{
  "head_dim": 32,
  "vocab_size": 678,
  "beta1": 0.95,
  "decay_shape": "linear",
  "final_lr_fraction": 0.1,
  "dataset": "wikipedia_en"
}
Each number is 128 + 24 x the weight over its row's rms, rounded and kept within 0 to 255. Layers, rows and columns count from 0. Numbers have three digits each. The size before them is the row's rms in percent of the matrix's.

# down: layer 2 MLP down (transposed), 256x64, rms 0.295, rows 106-172, columns 0-63
# gate: layer 2 MLP gate, 256x64, rms 0.362, rows 107-173, columns 0-63
# up: layer 2 MLP up, 256x64, rms 0.34, rows 107-172, columns 0-63
down106 076:103132179123147174146096090128135153170119102145087130134139117111101141122105123168116148140141104137170106133167133144125174102174118137108174098137126151129117105114100126122172113149146116
gate107 098:138091088149122115161119141124123089144083130124134133137095115132117122162133146111157129169153120119136098122120173147106089090141111106136108150104151121114091095076166143111086156106120096
up107 096:134167098128129181156065138177149143132099135145129106127118118125101083100132141116092127138096162099137134150122099106147125155126124125117127124126155094154154149122095141104144157091175135
down107 111:111120182154103130105176094132136092069138144121105171122150114162121149116109127131126104151135089160151094105139129078097131115141134123121128109099138142112136110140081122146144081149127140
gate108 094:139118149088115127134123102127129057131171139165169132108123097148136135091085102107141111120141112151123108114108143133144126132146067122111149113114153091147122112166105147144118189125134140
up108 070:109138121142133076097168109116100134102087093151124095131104129144085140130130121098095119127152111131175090129119168171119122144109155103097119137122182147094132115123153154100125159122114116
down108 078:078159106144129122136129137126084058140139095152167152127121127156095139132147139107106117122128114137146117078138138113155113139103092117168162136136162119108111119133158139110129163183121104
gate109 121:129094108109154104119170103153086166146161127138134152146143158090207145153127136131112127128141115112108116145143131121117081153131135143100110090137121138105071104138135106141159121155110134
up109 124:125118169129144145137085098121182143156076124111147142094119132124148102114119145155136092076093117136147112136094137104110098171144135168106145161128117093142108171120140141133159140127149120
down109 130:107112080123168151101112074120156135171106145153147157130120120137175125103134116171124104130109094124124121095145080106115142148155138139132126129170090083111130133140106128143095161127142110
gate110 123:106065124129151088158098111145115148105106153203094129139131122108120130107128141118114128117077109105092114094113148106160120100106123110137147149154152126153124109100132137165159131110105117
up110 112:136189143110119166122107166116125112152140135071147147136123128139165129133146093153155113140159183134137139163163102160106139133147122143103108117101079124107133149121104120091098118141155142
down110 128:156116133146137096158092118144121139167187076133113131109113109123109128174100139134099143144127077107070108127103120133154142142122182148104144107132164121128141138094155121110133119149139147
gate111 107:113100137172104132116150102134145077124128149119114153114158147138133106159186157103161104149192108124149114126119143118092147121117150106158097138155120148155166088117161122121118112131139101
up111 128:130069101082141151150128147117147143142114167126154135148127160103126135114154116142128175130148138123098146140120154097080118074096114104146129135141182126114170131104140090141131119156125098
down111 119:119156095088145110136125116140128169147132129127146103110105121150124142101122127119139147145112192131145176150146147143122134151113072141116162114141170095127120157118189151142135178101124112
gate112 105:168103135157124110132133124155105171136127120111119164081105110148128129155138123102145124154114140105057098078175140157127082131135085130160125162122103111135127120126141143165101125120136120
up112 094:167115152158111135162115133149129131139113115111120138109106114173123106163137144096119096121136125109100071096174144175148091104103092116152140197135106123130137141122145156121120115117147103
down112 114:142147124115143102115087120148152114145168109131135130134112102114110110132134147160122163122179084114135085097184127163142110137130120069150109111152146120133129121086167128095136157112165119
gate113 072:147121140151109129077141158146120146150106098122069105117090142098150141113131148173135136141152148146087129119113109164126123125152102132124121112141075135110135140160107145164116064126102157
up113 090:150110130145167118129098083163098129112108079118094130131132135117148140134126141158096153105146146126133113188109184157166088142105168105152135107136143124140137149111117113135157107109132169
down113 057:125151177172121155155152115168140148124149111137101139137134119124115132124147132095156142076139102144119109111151144146180162131096124107099137109103185140097114091128142115099161116120137169
gate114 137:126086112106103118135110086131131179169152137131139143098119135097153181137142187099131122119110110098098127101117137153126089152125117129179086114145159143119157119159144116161141131115127121
up114 106:171126094139145119118138124140084140112081119138118110123142114089128089146125121183109144135124128109167117118115143146117119119108162084067119186126156084149132130164096131136100119131128132
down114 124:071152128091120120101114105144124120165111134116169135130144125126123135136101127137136089117160100148148119099090069145152106133130134153086105130090168147145134115114144114145094121124175174
gate115 095:091121138129122106099127086118155190129137092155140132084128132082149123113127096135138168068142127132094172128132133125094139123122149129142149159163178115112129109105117125121130113152116092
up115 093:104145124131165127128118097095163185093117099151149134120128116075133138120123084097123172065114122104098147126113176118118114130110141120129161152157163120132108125125141125100116109148099110
down115 113:169092103142128135174134145102120092160108122173096111167117129172121182107119134129113081156116108150146142133133108154127154131144097132137115119113111179141124115116117142179157120109151137
gate116 074:133103121096156164156128140133144131184136176104094179127145140125169150118102083153146148181127136160136089143136133114088139135100127159135123145153112123096104124123161142158129110140138132
up116 080:140107165102139081128146100104113132104093121145133142146127147126149130111133125135120123129171089097164103117123159140157133123145170124093192083112139124127110111127104104110101151188126101
down116 077:133107126110119116159123119114118153109150136172139113117102114155107161126158137140137122072161130107143136091102133141172075113129147132129154094082126108171069142109140095154104116102117134
gate117 080:170142128115076137131117100144146121141132135133141135178127149111098122106127099097140113124112147129126145092171163141161145100175104185113146143147138146121182137108148130147164163155145143
up117 083:083179107157138182147095115127122140149158106165097113152126133114121124114164121123089119105122110117114145096151115140129167162132134150121106129125127106087143150132130176099128088121178150
down117 085:112117091171126116123093114136130159163103073111140114155173131119108109114104130117068155129116129173095107111179127108131126178138142153093120104126133089137142103112129108119107128145129136
gate118 094:121134087134126124159158105121110151134153117148163154098138112089112150160188139120131104159123125107104148111169112147085144151130094121143128110108112124118160138180126114083126114092087109
up118 092:107118098164118113159135085116113131116129102154137172104178127072110139133174078101103162153128111148126128120146127128089111123123134104127161105093156109100111110170115117147127105113111115
down118 092:111141140146163133156133117182105126120085145171127180163141164108118144126114109129143124114141089115158121137106128108092139119106124081090173143101145132126096117105148111115138151137160174
gate119 080:126102136104088126111074103137127136115150136122145153117112120114122150093167134152143119128098116109142152168146178107083131104128123156134158095125147127111124125101168178096105178128112162
up119 077:115161136137121104151138182167150069095075135106129088144149091180108114118112144122133119127141108118124119142132093163141131123146124119093151131126095151149141097107130145125144158096165145
down119 084:143145087169174130111114162139129100111090100119142106137147111169109119127094096120125156126157100169123103111121100109136112101119120094101120155150108092159170117138128073106134118129159133
gate120 072:124111113120139098139160136159146100146132174126126160136097116120098148153125118137156113168135171130139167093177126133122146068133101152125140097163128144116105131141101152126111086082093129
up120 071:151173111114083110107139123074116158162119129109166140150154140115146137142187122121166129106126114108123127138106129072096131136152146147129139148167107116179143106119115113132132143164115092
down120 070:146122164118074165108157143142148177135119119160157133130140109122124167159176140126165129147126135127096113118164112112142118121162090158131168124135110126130168139094150154154116145132175105
gate121 094:138121067093148132077108145166151136172101120097099137134100109121163135161170105131124153160156140121120132127133092106167125127136154134148091112141117129109113107104138117177135115087117143
up121 086:175151133142120092106097134158148124128105089149133112146115115152110118118149099125092116135127124092123148104137130155159123096111120106111120110196121136138132130077122130166135093096141195
down121 098:115113143114113148145142121143116134110136114152127126144129118168131161147109100116142129036125086151117058110127114158123123122126073145129119128147141115125085158147150140105168155144138137
gate122 091:148128137147129141079159144115129108113163119095123087109084141125166111092149153106121119135145159118103126110146177159141138084074132132101102101116146114181101142109128132106117139164121125
up122 092:171109111106087138180097099098095132152163125147134162130131105110116170153119128125141124146111117126131113180130106148130124169142135138159087154094089159134119087107142135104124116090111130
down122 096:165135121155123128146111158086163130105170127136083131095153125130122143160158144119163140136108155127103100090107140130142114113133120085194115111152117126159154110117170142173136092128130115
gate123 085:108125143140117139154148098138140107108080109126144103181101115162084127141100143121123124131164103124172113136059140116132135117119140158098156164128162101136140144103112138125123180143165118
up123 088:121155093112156137100103166122139154156174137151108146103147136099181141152155119150146135120135135119110163134159102142098137163166107134132098102120104147134126121141162113124123058150095133
down123 103:168090126159140108097134114140143091170099088109134127173108132107120144177131124166107129157132108119116118111112144163135122122136154098116121124141152135110154157093088081109088160134159114
gate124 106:143095131104133109062125131116126123121126117097116128141122100164142113142130123151136120126140123102162133134092144126170141159112160120164124072123120116178125153127137137070144069152141167
up124 101:152088132154117127143130080147117176109138128156138109111104094144150150119130141086109112082155144157107108102147142115114130133153123117130122143193139130125125103136148150138089060096111127
down124 108:083079146119094117144131119098106103126177063130141157130125131144101140142112113069104122105137170147134167133117114130136093146112093115112121131114137122145136153126121098121118171158094113
gate125 084:194082145130088112180134142117121117160113148138108127118146079151126113142103108102123104115130126146141086153153107107143097116112088113162142134112135134125149123147125139174091153092110110
up125 086:141135144139112166125082146177109136124134109141135137087158105083121135102102118130114125106115108150107150166135104147122107112132084121155083144086144125100158171149126148142186109116131155
down125 076:112154132117115098084068103155113123127115110162107158162137101067114144102103144115147120151127121127117112102163116140115119127124100086148095128117134145141167100181095156126107119137122155
gate126 063:121083142096114111094110152161126125130109120143081102150117115133102154144081110112106118121147149096125098116126129121140090132149143154177140104118149137146103109111059144158112153164122161
up126 078:130153105133131137120166109121102153167176085144170154138177125093166158137146076138139143105120154107090165129176124112137135124114120149118141166122143131148114114144140154125118107144088111
down126 075:099123130096131116131126167126149155141142096093121106125128126113112147139125127118109129089161180131092163125131103129144125150182140133142112116163148170154147138052095141141126121122087095
gate127 122:083104143102153140112104168104149115126127148128139134141133120112168118109132126136141110142138153083099147132151162128149099166141133186071127127134139106102101136094164157123121119191115145
up127 121:161116125127132141134119130142126100141073117177117105099127118132080146129105129113160137120125134153173119130095108159135167106122110060137130126110158147160160127180126158103130148109108161
down127 123:128131092119098126166178109109136133143158132089074132159119110117141118125144114126112150139132125156152147174106115059130133114098166129165091102086124149173127113135144119119157135127129113
gate128 089:129146115116151112133171108109145101167118128123128166125104135098119109138117129143184082110143178127141116137145099120128131127137167189107148152107134119120079140103152157136133155082093144
up128 082:131166147099149134092138139139131158164154116136160147124188111056149166139141093125145088148110146106086168150151112109114121142133135135119121139117118138128135122087167148123108124120103100
down128 099:114129113114106114091151149105150091147192137153119161127120108117136154142153104124169120173128122093151172130113111111123144129163117114146117130112117138161106121115169168181107119164112106
gate129 067:118117101123113113119112121107112148149145103146087143115138131107179110078146146151139109129115134107096104175129128088155159122128122149174156119093181115145155155129152114126159109163111170
up129 077:154151152141110126097168125138149118129119146110147054131118151136120134196133148101107110148119117136150174106130114148077104131112098131102126127179095147124114093129131145135134144118115088
down129 081:118155125126109115107148118147138129135099083140138148090124180162140129110138119086133123146104115145133123148147160098111128143090058131137162130192097114132122100131121095122119161101110096
gate130 093:134113161155130116104160162108109110130127146131116153110094144149122090108115146143116090151147114144197132158126117168107125105114158167147133114144074179137123133147135111157138078115121123
up130 098:138112102115163118135116115132105147143124144094144156137094119131126181137139098171145142095141078147076090103126179136134141146136141134095138126106148101107078117119149145159110145146119087
down130 099:165104130145141134159102139088186157150134140126160144127159095152144138107150093164086151085119142146130150160137122098174129108121157171125129134140145092131090120135137091130152115107133129
gate131 076:143129166148120105137148147162154071102079152130112087110125100154114083117133153100138131120157135080128103141104136124133120108148148126141137109152098091176177122148145125118101147099133134
up131 072:123130126125145145144135140130182174121117131097147139079092130144091148094129106129157147122111149086111106135122155073119149111174099151101087116139134108098130172123138131158101150127125098
down131 077:160126105125122149135129121095208149115132152126192096117086116112128128134120114137104105159113104135120150113121134131098121152128110160125115135093099152098150134122100134074155150141121176
gate132 105:166083140170094109131130089148096116115126166130107094107126154128126195117132144096135119099094132116084115126138143107158132140121128090130126140143124134155110066139124102151107161146146127
up132 114:129163144134126121131134159128147095152141139077160120102106124181114129107133113114126086137115092149110120098143142107147168122137124142138148110125087141143078143089077125110154147087155090
down132 102:127119112130145131103160103145147123116090108139131149150153137097115130140197121106108143100119144083119117134158178151139131138129161059122139128160163165141127115169122125114088138148152117
gate133 139:116082136155108093104110110100099126149143127112137160136141127121138150131133148143093157148147067192131135138122156107105103143138139127165155171126167156114115114151146101165133118105132086
up133 128:141157142114096153100118130125094114134172079132126129105136133139136156131149144157104138156130150158102157139165128084087136154132109105156160169114088162123123119142092122129142109110125065
down133 131:119138120090098117113157100130151133169141134073175113154147113102125117119128129155096130155137118105143109117150155116150106162087080146104105183091099167139109135116116110113122101127133109
gate134 116:150141132120151129126153120150100107133142148128098122117134093123108138123136119128127122153088128119125099121173078093171104068117083153147106064114111121140116104102084129137137100114160155
up134 118:167083132132129149160147128154145128127120144117129106158115085137155110195114135094109077111148150156127144128137144140143110175129146126108140138196147101153115098118142151119105121101147111
down134 105:122111149116112116154153113174101109135122102130107152135171127171164120169154121086158143113128141112133064111154114129134141143152139102129107129106107122126140174094094129173119139107088098
gate135 138:149088123136140148183145110098168136142093129135131119109125109088152144105145147127118098112092145141136140105073149088106094132128127128131100142160136154125145132139176126190114145107117091
up135 124:153122139137121113137188111112128135144104100127115105129161113074151136121071100108115070107092168126141151135106139128133140134164109160124131112138130155158113137164112084161128118145105099
down135 120:139154153106109142086102093166117141116149136099137128115106149175137122165128090141145122115150128110114085080141144133096121098129092064114145137107112123138116115116145152149096123181113150
gate136 091:131088149122121125137149144161158088104109131081082128129106145154179091141085145153123109106140114152132098157089129136182116152142102132119120134154104113179152113113158118115134117130117148
up136 071:124118090123162122162140144158177097116117127107098142082125139133153109146084117111132157111115138165137103183132133104141102173161115115115106139142137096152126088083151146132108143092124131
down136 087:128160087117140134144102145091128135157128149118174119192126106143162139141202109131132119149073154118126108127154115106080158097122104102139132119140127126168138138111124105136116145138108128
gate137 069:133099086116150121155097166111136099168152107141104175123133134116151108133097114137142117131153121106086123136153075099131125133192099146128112174111129122136098115122161173119152118134141149
up137 078:109139161149124155104174103159147164103080141101132076150103131149106133133145168141108127133121133164161151120096160148111137128083140130111153074142125131121154123117107077141148132119117116
down137 089:135120141141114128128154123141110075144072075112137141119093139153095140126143125149131172154122128142153154168091158126105096135102109142118120074180120119119130113170100132103117112126148109
gate138 087:115105123119111096092099137140067129141143161137143135094146109143118143163145127147155127135104083108188119155099154111137117170118114128114171110117148184153146086129134154103121115133133132
up138 112:128105091115145140190121140128065117118117125115128149144120080139125150155197161084136139132162149120149130145140140149159118103102152115154142134109169140166139127105141117109103130106142120
down138 103:127103125136115130171140137085114103097129149129138146178118072140140129124212180098127137094148142132136136141141135118155122102105166102154152132123172107153133125121149101123132121108120141
gate139 138:158169125166135125115091106129102071138168098106139115156126124125106109137162111118109108122090137164143097134142109136120109098156153119157171106099143091124112146082118137112147144087143153
up139 107:117113158132076090113108121110074161123118151159117118101125112093143161135123135091152160128119103130131135134139168127111134152064119088138114157143169144146142126170131145139089102112120115
down139 095:155137146144090097087096145132120143123128131159130143118151077084098151125160128115128110121115126138125112166159161107118073165117143101167151117139167123174120148155113136125089128124100104
gate140 146:173105138127108104175125111144147124146111153129154125141096098144109122155121113087101109093104102150129101085113104106138124112160070121139171139188125113169134117102141140154133133129143118
up140 138:123182159107110113140133133133133079139083081152158111148139122133088122125118153134153115109075128137148082102129128098091118114153086134109177139111119121153102143108110118128149154146130098
down140 140:114144107070146084109133138113128130113153110127084103108171127118120097127142168088093117141118121107116165130193149126148114117128159130146112135104114165132139122118172137133107132119179156
gate141 124:139123156125124122123121094141148102103116136159121164102151125103128154138107143110149179092116112083189125167080156157108096140138121079120114103114168111105139146123140110157149131107108120
up141 097:151141104146110141124168128124118161129089104120150120121091141149112146116149114111104136155096208112144157080121167104113131126121090167131107150148128125106125087112102127102128159141109095
down141 113:120153113143095146138109169139150132101148116071150134085101175165106146139156126116104123143091143117115122085143140118128159132142106153109100139125130129116127140054104132101093112114132098
gate142 092:150090097075130078126134114083119097159158148130143143120171097131117122114156138132117102140128129155127091124108127069135126112155119103112164129117162169136161110127151123165122130083122134
up142 091:118134120147150148111093101170142096106145121115098159101154152101159091082093146113134154127115094147099149157101117140127109101112132099143104117116126110130127157162085131138176125118158173
down142 073:143123134144114140124093146153112135091139125117080122149119138089125089109084135170159143133122092154131174143113120152102123113110153142121072140074135137116134108127142135134169090110161165
gate143 097:108136130163140136110129162127144144108135129089064112108090138115103102129122118128117110125158130099141149151138157152157170149116135164099136113134126099116072125109114092093138084182149134
up143 097:111133151099152156110118087157093160130137122129119160093129081126113116119086125156112162115114124141092075155110098106133141152164139109154133108127120131120144164157080130138120116070124145
down143 099:125127129115142178133120139145129120149173138130145121117189073092124161144170117147098128133091122176114152130116128088186114139140137127158146134141130153128156142144152123163095128097121107
gate144 123:113168097147127161111141186129110103093138113127138102143119140129126126140184132162117149176131134099134189115169126115115125101167103107150155111120130130106138140104155162107136114105156099
up144 116:133105117129112124130194150117128117160149128121130148119146124117138158125094103132148099146187145124088144108136075083105155130160160157118110126127068136125121096134145112156091127141125159
down144 111:102182091099114102105104132100148128116142159115131122144145116153123113145140152143170122153114171136122140132131127152107157108139051118086140127078101158115136138089136130133110099150149107
gate145 098:173130155143072101127123113141108110131089126142122080121102124129131111156152162084142104148116082103131095099126105141149106130150119121130098144194095103134146106153101145128124142125155109
up145 096:099164172151146102128131130149154097142081110131128093116134115156111096143094152116163091151168123114142150106126117156136120145132129140103137149133084110103152110148091097177147113149162156
down145 097:115119118102127133120126152141111091089122146096063162151143114153134152098104083144090144110141110129137095144101091128131160124158107121159124115179105145137164136166160136131111098159121133
gate146 118:132131126127160132117095112157142130154141141072134152140123106119151083163113080179143114125182141095115127124115122130143156162118165150109132101110120135126086139163134165134137088138113169
up146 116:155114131069096140155150135155122123125137161180125119154129104105123150155115143104135134129125155142135111135128119151149149128149119144123104142155133082177154101109143097142113167128207111
down146 120:091094103120115163125146151157135097146144143146133167112110117084142170129127103153110108147161119152133119165132122123167139139121191127122099118123088108135112107137114110160113149093175165
gate147 148:157090108111119133117154119128111154153141162148122131131117166103180132147151132120135118210147095143124089095152124125107101140130107125149090129118117117129133086162183106151115128135122104
up147 136:121103107149152145138132142119157144118114111193093112132135150091142114122118111126123109176157085109123089111143115148110126156134093071140094111107161124107113165162152109136169100114135123
down147 149:112185124125118114122147156144150147092125159121135152142135105137103125103087117122152107125087132107149188129118140133125133085123113130074147121079165143138124167113112148103110169157150142
gate148 084:110125121119137113141120163142124105124089144154131127110109129139070145116129120102136138172176113112152070145106087098152139130147093116102133159168124078111168132119110120097106138121168128
up148 081:146101098132090152099149091132105118132135154093176106155132129112142116134161121109065121109151121111141160134113130194122105127093174121153134123111126145163129140115158105132148094145099128
down148 093:130107144089149100135124121106086149150123098161101143121118172116145123135123163145198183137157123127121102152156142112141132108124145118100088123173140111125107102175095149142137127107123138
gate149 108:099139182101123123120163128167118117117137130163086113095170094117120129163134154117128118104136123179124109099123141158161114086127076107134119133154101154159173115133138113129123135122147165
up149 107:140138098150152146130084131128154135152097123113142145152099169142126107110115114151131119127119127039154126151115129132100144190152173142117120117138122086096096136151119121127126116164101118
down149 121:094098171106137135117141102120146156116127139179122122121111105166139150104148138128113145101142109191118122153110138123134130123105156156087130111099117160095103096057156115132137147107127150
gate150 093:153164125154087111150130141129137154123105128202106143121126092108112176105176139077122145146103113104113124134120166129092124130127126103149097127166143109120149122165140152123174138123134115
up150 098:147158147128107102105101157178135108105105139156113107124142122116137120123131153119114167087103100106119103135130113160121107122140160104183122121147124117124187139182070119144138101125158126
down150 094:129099164126124097128068113133130145078092135109121097138124116105162091137115103129153132064125094175151135134127129149119109128062112163134130131138124142097133157154149105127116129113140142
gate151 071:101127144102151147106130074168127127140160111162117099110147166126162085109172099137143122135139179118114117115142105136138110156123122141144127096157113111088148109110155093136123079137112166
up151 089:128163139187112103089107136101110139153131136148120187124158142094136119106144147135139140103121094137143118107156116163078139162145170127186150143120145129105132145147143145156148107159142117
down151 085:147108112176112084104159127100155169119146136130113162127126146077152119126126144159140110096116097115124140141156155133118143142149168150146134160092134130101117124130138175152153078177111125
gate152 117:150119153137121137153158101134101167086157123160142128117113088111121124118082144105154142112093153119100117111115189138141100128118121111190144112146129110122175144164122136160145117169125115
up152 123:112104137117143119144161105156136142084143102086084165100148153108126112144108097104128146167119135138102156120141121072113090082078108139117107108136164152132132123123151144133135130087131156
down152 110:128134086158138164116148109173104114149121099142114113116105155111145125149108118144123124167150142127179128138152107118121079145100093085116093132090162138122096104119084147150168143146133104
gate153 191:169171143133124115121132149173154119084108145149129116136122124133084113122112145079132130101089125125147128131109128119131084092108100123134168155163175146150134140121142102112113175115180119
up153 171:141111124099102135088120146106123165110132131170135109158137117110147133144126124154112159134133158133134127138175145169101163171134121154118120092113084143088116110181161120160158111174116139
down153 146:164158152109120117126138096131101142132086149107141083141160134129149130126121084146124100116123109132122143106056123132111104079121096168177138107119116087134155141133128131100132146146160160
gate154 113:145120110136155173145138138146074143115128123086083130100095144098126122109154172140151142137123172140162146106112157102100128105131154140117110098083152117166112148083101128122149154138143116
up154 114:160094117157120134144110139121159141171125167139107152124120147099148093130144098158163089176127116142103133115142076099124138149149116129119089149063113102104134141129141151107121107117152157
down154 112:135130139134104106109109072135142162119150110102134125127119159128094090121168132171144139133140141128102159156162097159147118161141112150134129153097140139110141101128146122173137060126179131
gate155 139:157143117155129147150139098139105150132195126119123148147100103118159090130139094123148121127107139135119151067108150162166160123124166162162092090126134112106106143097115130132102158134107143
up155 128:120150163119129155098115105107129064124097134098100115134137142144105142106152153138118136130167068136169137139109098135134109125127103113106112179130114139158123141118132154075183128126096129
down155 127:135133150127118139116088128123160115102089139122145101078106110149133087144173088105146112140154101127170168128101126114139132141116104106120099152133138117128115129091196156109161146093143114
gate156 107:132116101103147098089124116072109162120191129128109155108108151139128174131085129151147104107114154161140148155127177095089160122117154105143140102121116118121101129150113154123106136115112131
up156 099:116126135157133140131129117112146133165093109152104146145133112112111136123152047180169125124111079140133117138157086106138087129129154103147151148134146110102139133137138127143112090149168164
down156 103:125134189164094119139094130113146144159116124107131118126140121116121131078148089191107162178091141109100126137123141141103097164104144166143140129108169137103123162113118118142126118134108119
gate157 133:171077145134124157175108133129125144147161165128135139117132120157126136129156137134118076136162140137103119127185118172113133147145138107157094116121102124108191148112117133135141118095163158
up157 118:174084115090121138168112102073124144148146158149154116133126122116121150108139108135108094135124135120110096141157130151091125158129140077151098132102106107106177162136146159154158120122133157
down157 129:198132079119112103102123142153127100125128112149138134138100114131134174099129117125155123096095121159146149109120102174120168132147174113108119117156136153095105144137126155135138140133095074
gate158 115:103127103129143144102111119123168141120134085129083130147119137087101120139091110166125142139155136134148162132098113173145144175130157172134110088126100113070127120120134159079128122150114127
up158 122:175112142110083102157128141146115111105091155166155092122098111161095127127164171090132126127076116123129112115140101114152129131131062096130129146151140118157140107132135115119140134086143132
down158 127:119116136127155153105113132109125098178127090111145153188115167135138148153113099121126141141166139132143142164085122079161121127128168129089117128107105103103094137077148138106142144113113145
gate159 103:130099121120135150143127072117121139115125138099108147136093149084155171127082124128152129112140108149120144159101135129114137171118136151147102115116143134120149093105103191124156112162151188
up159 120:141128108113128139161123155160179110109086142109150129116123106145113064123117157133145120143168131108132129078082110155160112110145150137111116142170122097149162154137137082136135139095151115
down159 106:092136109146135152127094131161110125161128117135140142098080132114109072110118130136111125142146160097161158133114123134135163109100165142111150139165095113135092143144169088192129150119120114
gate160 111:135109126123157147149080077100148165161140121148121159107137140094168174124160130149131151116126136141137138168122159119125109137141167149149111110122153136069107117143149133163185125129122136
up160 109:135085132160101126139158143117093106124176134119105106124126152111134126125085165158127123181117147180093110117114121098163125116160136138105141131073088092141118134119083122132122135121157124
down160 107:148098143168141105101131109170113118152122120108097105098110139148165136114142106138107106188119126170095113113137118097173130116125147122100140152081099142130139137114126094155108144079163134
gate161 115:129120121148120136165130151159127136116115155127089130113100115173150092159136139128124097131174102166186089111098101122161150135141107137093143153154104109155158124106171128101135136162150125
up161 118:081125150155136097110130106124069149114138097125098130103116141115148131093117121128104140133128105139170126144102155147087127152127156119141155118126185120097121157162148127095116078134074123
down161 115:108148110162116129122131108078110166074140074105087124134130135127141137116156112131095145071131135178132110141123147136149128099108156113088161097163113142126135107111134131132147132172128103
gate162 089:093098113117100087097164128113119145120151141157107139162130108085118145169124118122166127144121159099128151095130099158173134122144110132129103133125174144103168135160147153136139094178111119
up162 080:145176139148126131090113122103141113160152111115165154103125152147130120095193087145124132140141111148161121178111138115122151150178163171138120121091122127111098137112144135127125121120160168
down162 082:142155141134124069122118106116130124099156124174094161143148113105123149147146108123163108154162127147144080113143128132141156135167148143152140130082118131125126151178155137109103116171172152
gate163 073:122129141134121117114122089167125141080145157157141140132133123117166110075144090150136137096125124099111105148152161120148130118140087104124119080120146134073091107137107095181107099117125121
up163 075:140086123118129126126143120092080119142160132111141097136159127140098134174153165119105112171122166150131154118145128093119115147083120154093141091133076145162123097152111128119091146100105127
down163 074:111123122131107144103145142159101103100102130107109108117110150164141117126164127127148104173140154115134104136135184125164141123119097097138106090138083126155113110135125120130098128056129075
gate164 109:092120131133143121111145077110102110130140106075121150125098150115135129109093137118137115157132120199153129150094149142120089117105160171122162148091156142127113129073108110141135145107140137
up164 117:121133093146106144114140108099071151123166107127136131115114142149084165137169138116108111166084173161153127123122134103102135106101123138154145121089143134107112134109088139103080148093131113
down164 099:129128132119086129142164101075153106129155132097131139126134131108113162137157129095136148191098144152140123117107133100122125132103117189145117122114124115105112118079094142092077135095105138
gate165 058:144115137124090101118151125089158113129141092122091128135141103110118138096140127144140105173124175113162143100152101140155126125108140094116142095129131141094151197153127184103136149122136093
up165 067:148110101117134136205147125175087137136147128127106145135130093136128135119140091122112094144116167116108123146148119085175094112078114127137100129118136122141117088142099084115099151112126136
down165 067:143080139115137175147143144163144098111127130121131133137134105126103152172129124115120127162116149120087121100146135135177113117094145120114158111083107131137142133064111124103089145066123138
gate166 076:120136068120155094136111136151135134120126158126133153132131120131165127136123153167180150168143100110158157165134124120112118139100124115145136115187156180106160112157150082137116123123123164
up166 106:108115138129161134136113095158082153119159075148079159096133129093135110123160116111103160106128149139136137165114183149125108134118158124134121136082166105112125178093123135123113133133120115
down166 099:127131117137129141098127101103089090118158145113135147166169119108126150133078156137136134129128123109111149170152119127162119108087182100153136116132203139107102097131096110120128144124119158
gate167 124:118146143120132119112127126146135129171155112076088188155137160143151169137165122126139122173127133158129146148165150091159134133139102150115116104129128150131096116110143150099123143081138078
up167 116:157127068142089106147097128144127105145112169115131135137130100150124138175172138123144125136121138101098102099163090161131108130112110136143108134122084126131107093130159145171104147093157161
down167 118:136091104183125135155102108131121076119122148116132100124157096127133127160149083123115124117107162123087133122189139158104156129143130092171123145109094107139119098152106104143132137127089145
gate168 069:104137082109147179109092124092135124132158154113098141119100142124157120150161148138148134154168137107120172161131167138123163093165162139137125137110076129127100144161141144101106123124142149
up168 074:123124109109120131159135164093086128125169172133124117115131152176130096115141161141115137153178133134153094112122153145146147105180176162103156160100114119131093137118149118117099114143154129
down168 065:125109094107122158132130130093110096148174141107164124114112148167123118141188131154123088104156129148143090095150101138133148085124151089161152108094133080139142136114136125116108125150145155
gate169 151:163087129133171102134160096127114135134144114113146154139120136146138146180132099176147118140182089136116103140093125149130100116066130110102112117140142107133112115132154132159139123118130188
up169 147:106150169116121117088167143148096136153140148142119152163112129122143128119077173114130116131162106110143180111098127149086172136151143170123113101139105166117120146122125129142131134177154145
down169 135:154091143093104136156101109136131068127145130162150148101132112130151114093165074105115122104130156146153135137134112106141119144157138145194105131087116139162100123160154123107138150107128125
gate170 089:123146141112142124172138118129185126144124136088121145143116136090123123117141128182112153154093124116115165131129165103121112110116115147079149166149179127087112127141161137091157114112105089
up170 082:154091139100148117153128144137158133113125148098122117151115170117151113127098127170122139155092143128104139144100125078111091158116084144076111131111116144098074138107157093091145116122134122
down170 097:156123155139103119143160129161132122098114111101103146171127131101147175165146128181109132159112123092107133126133152133124122120135116136116113103142113121133119083182095118079135074108153160
gate171 149:077115137105133156142132113155120107134141095086111144156096123127138125124107104131112107102156110114102129169074131117173131108096172160071123111101108149118085153106140127118124134152105150
up171 125:074143117147144135140111156138144106140133117072121140132084107117119139141092108131120142134141127112090148187100160090105173130125160164091135120086091137127092143128127143106114154135105117
down171 135:158152150136121078111159113106153168153135102151148122138161142139140141111131145132137123141088139136137148093151148115106144165165106086176154115138139145081169126114107127158101090147151100
gate172 109:133112126172135138133155078138140110117150177117128154123160135144147149150126176146162144162110139131167124123159121123127088144071154103166154134120133089110132113175130113141145144107090115
up172 106:121128107144118082122152090107116123119133133142133122120098153119129108081109140156101097184153132145166093109113126097097154112161134141103147091122167112147107091108133171113152167137118095
down172 108:120124107149074158154143115148153132074123144136143114106110131167111151099113135113165106126172145103144118081110137109116118115128126114131140147077178095133092162121163140138119149114130087
gate173 066:115147120097119116070150116083148110129200103118158118116162083100105141173133121147156133140106130116148115147138149158165111138093165145150121110114099142109123148127123131096150125106101132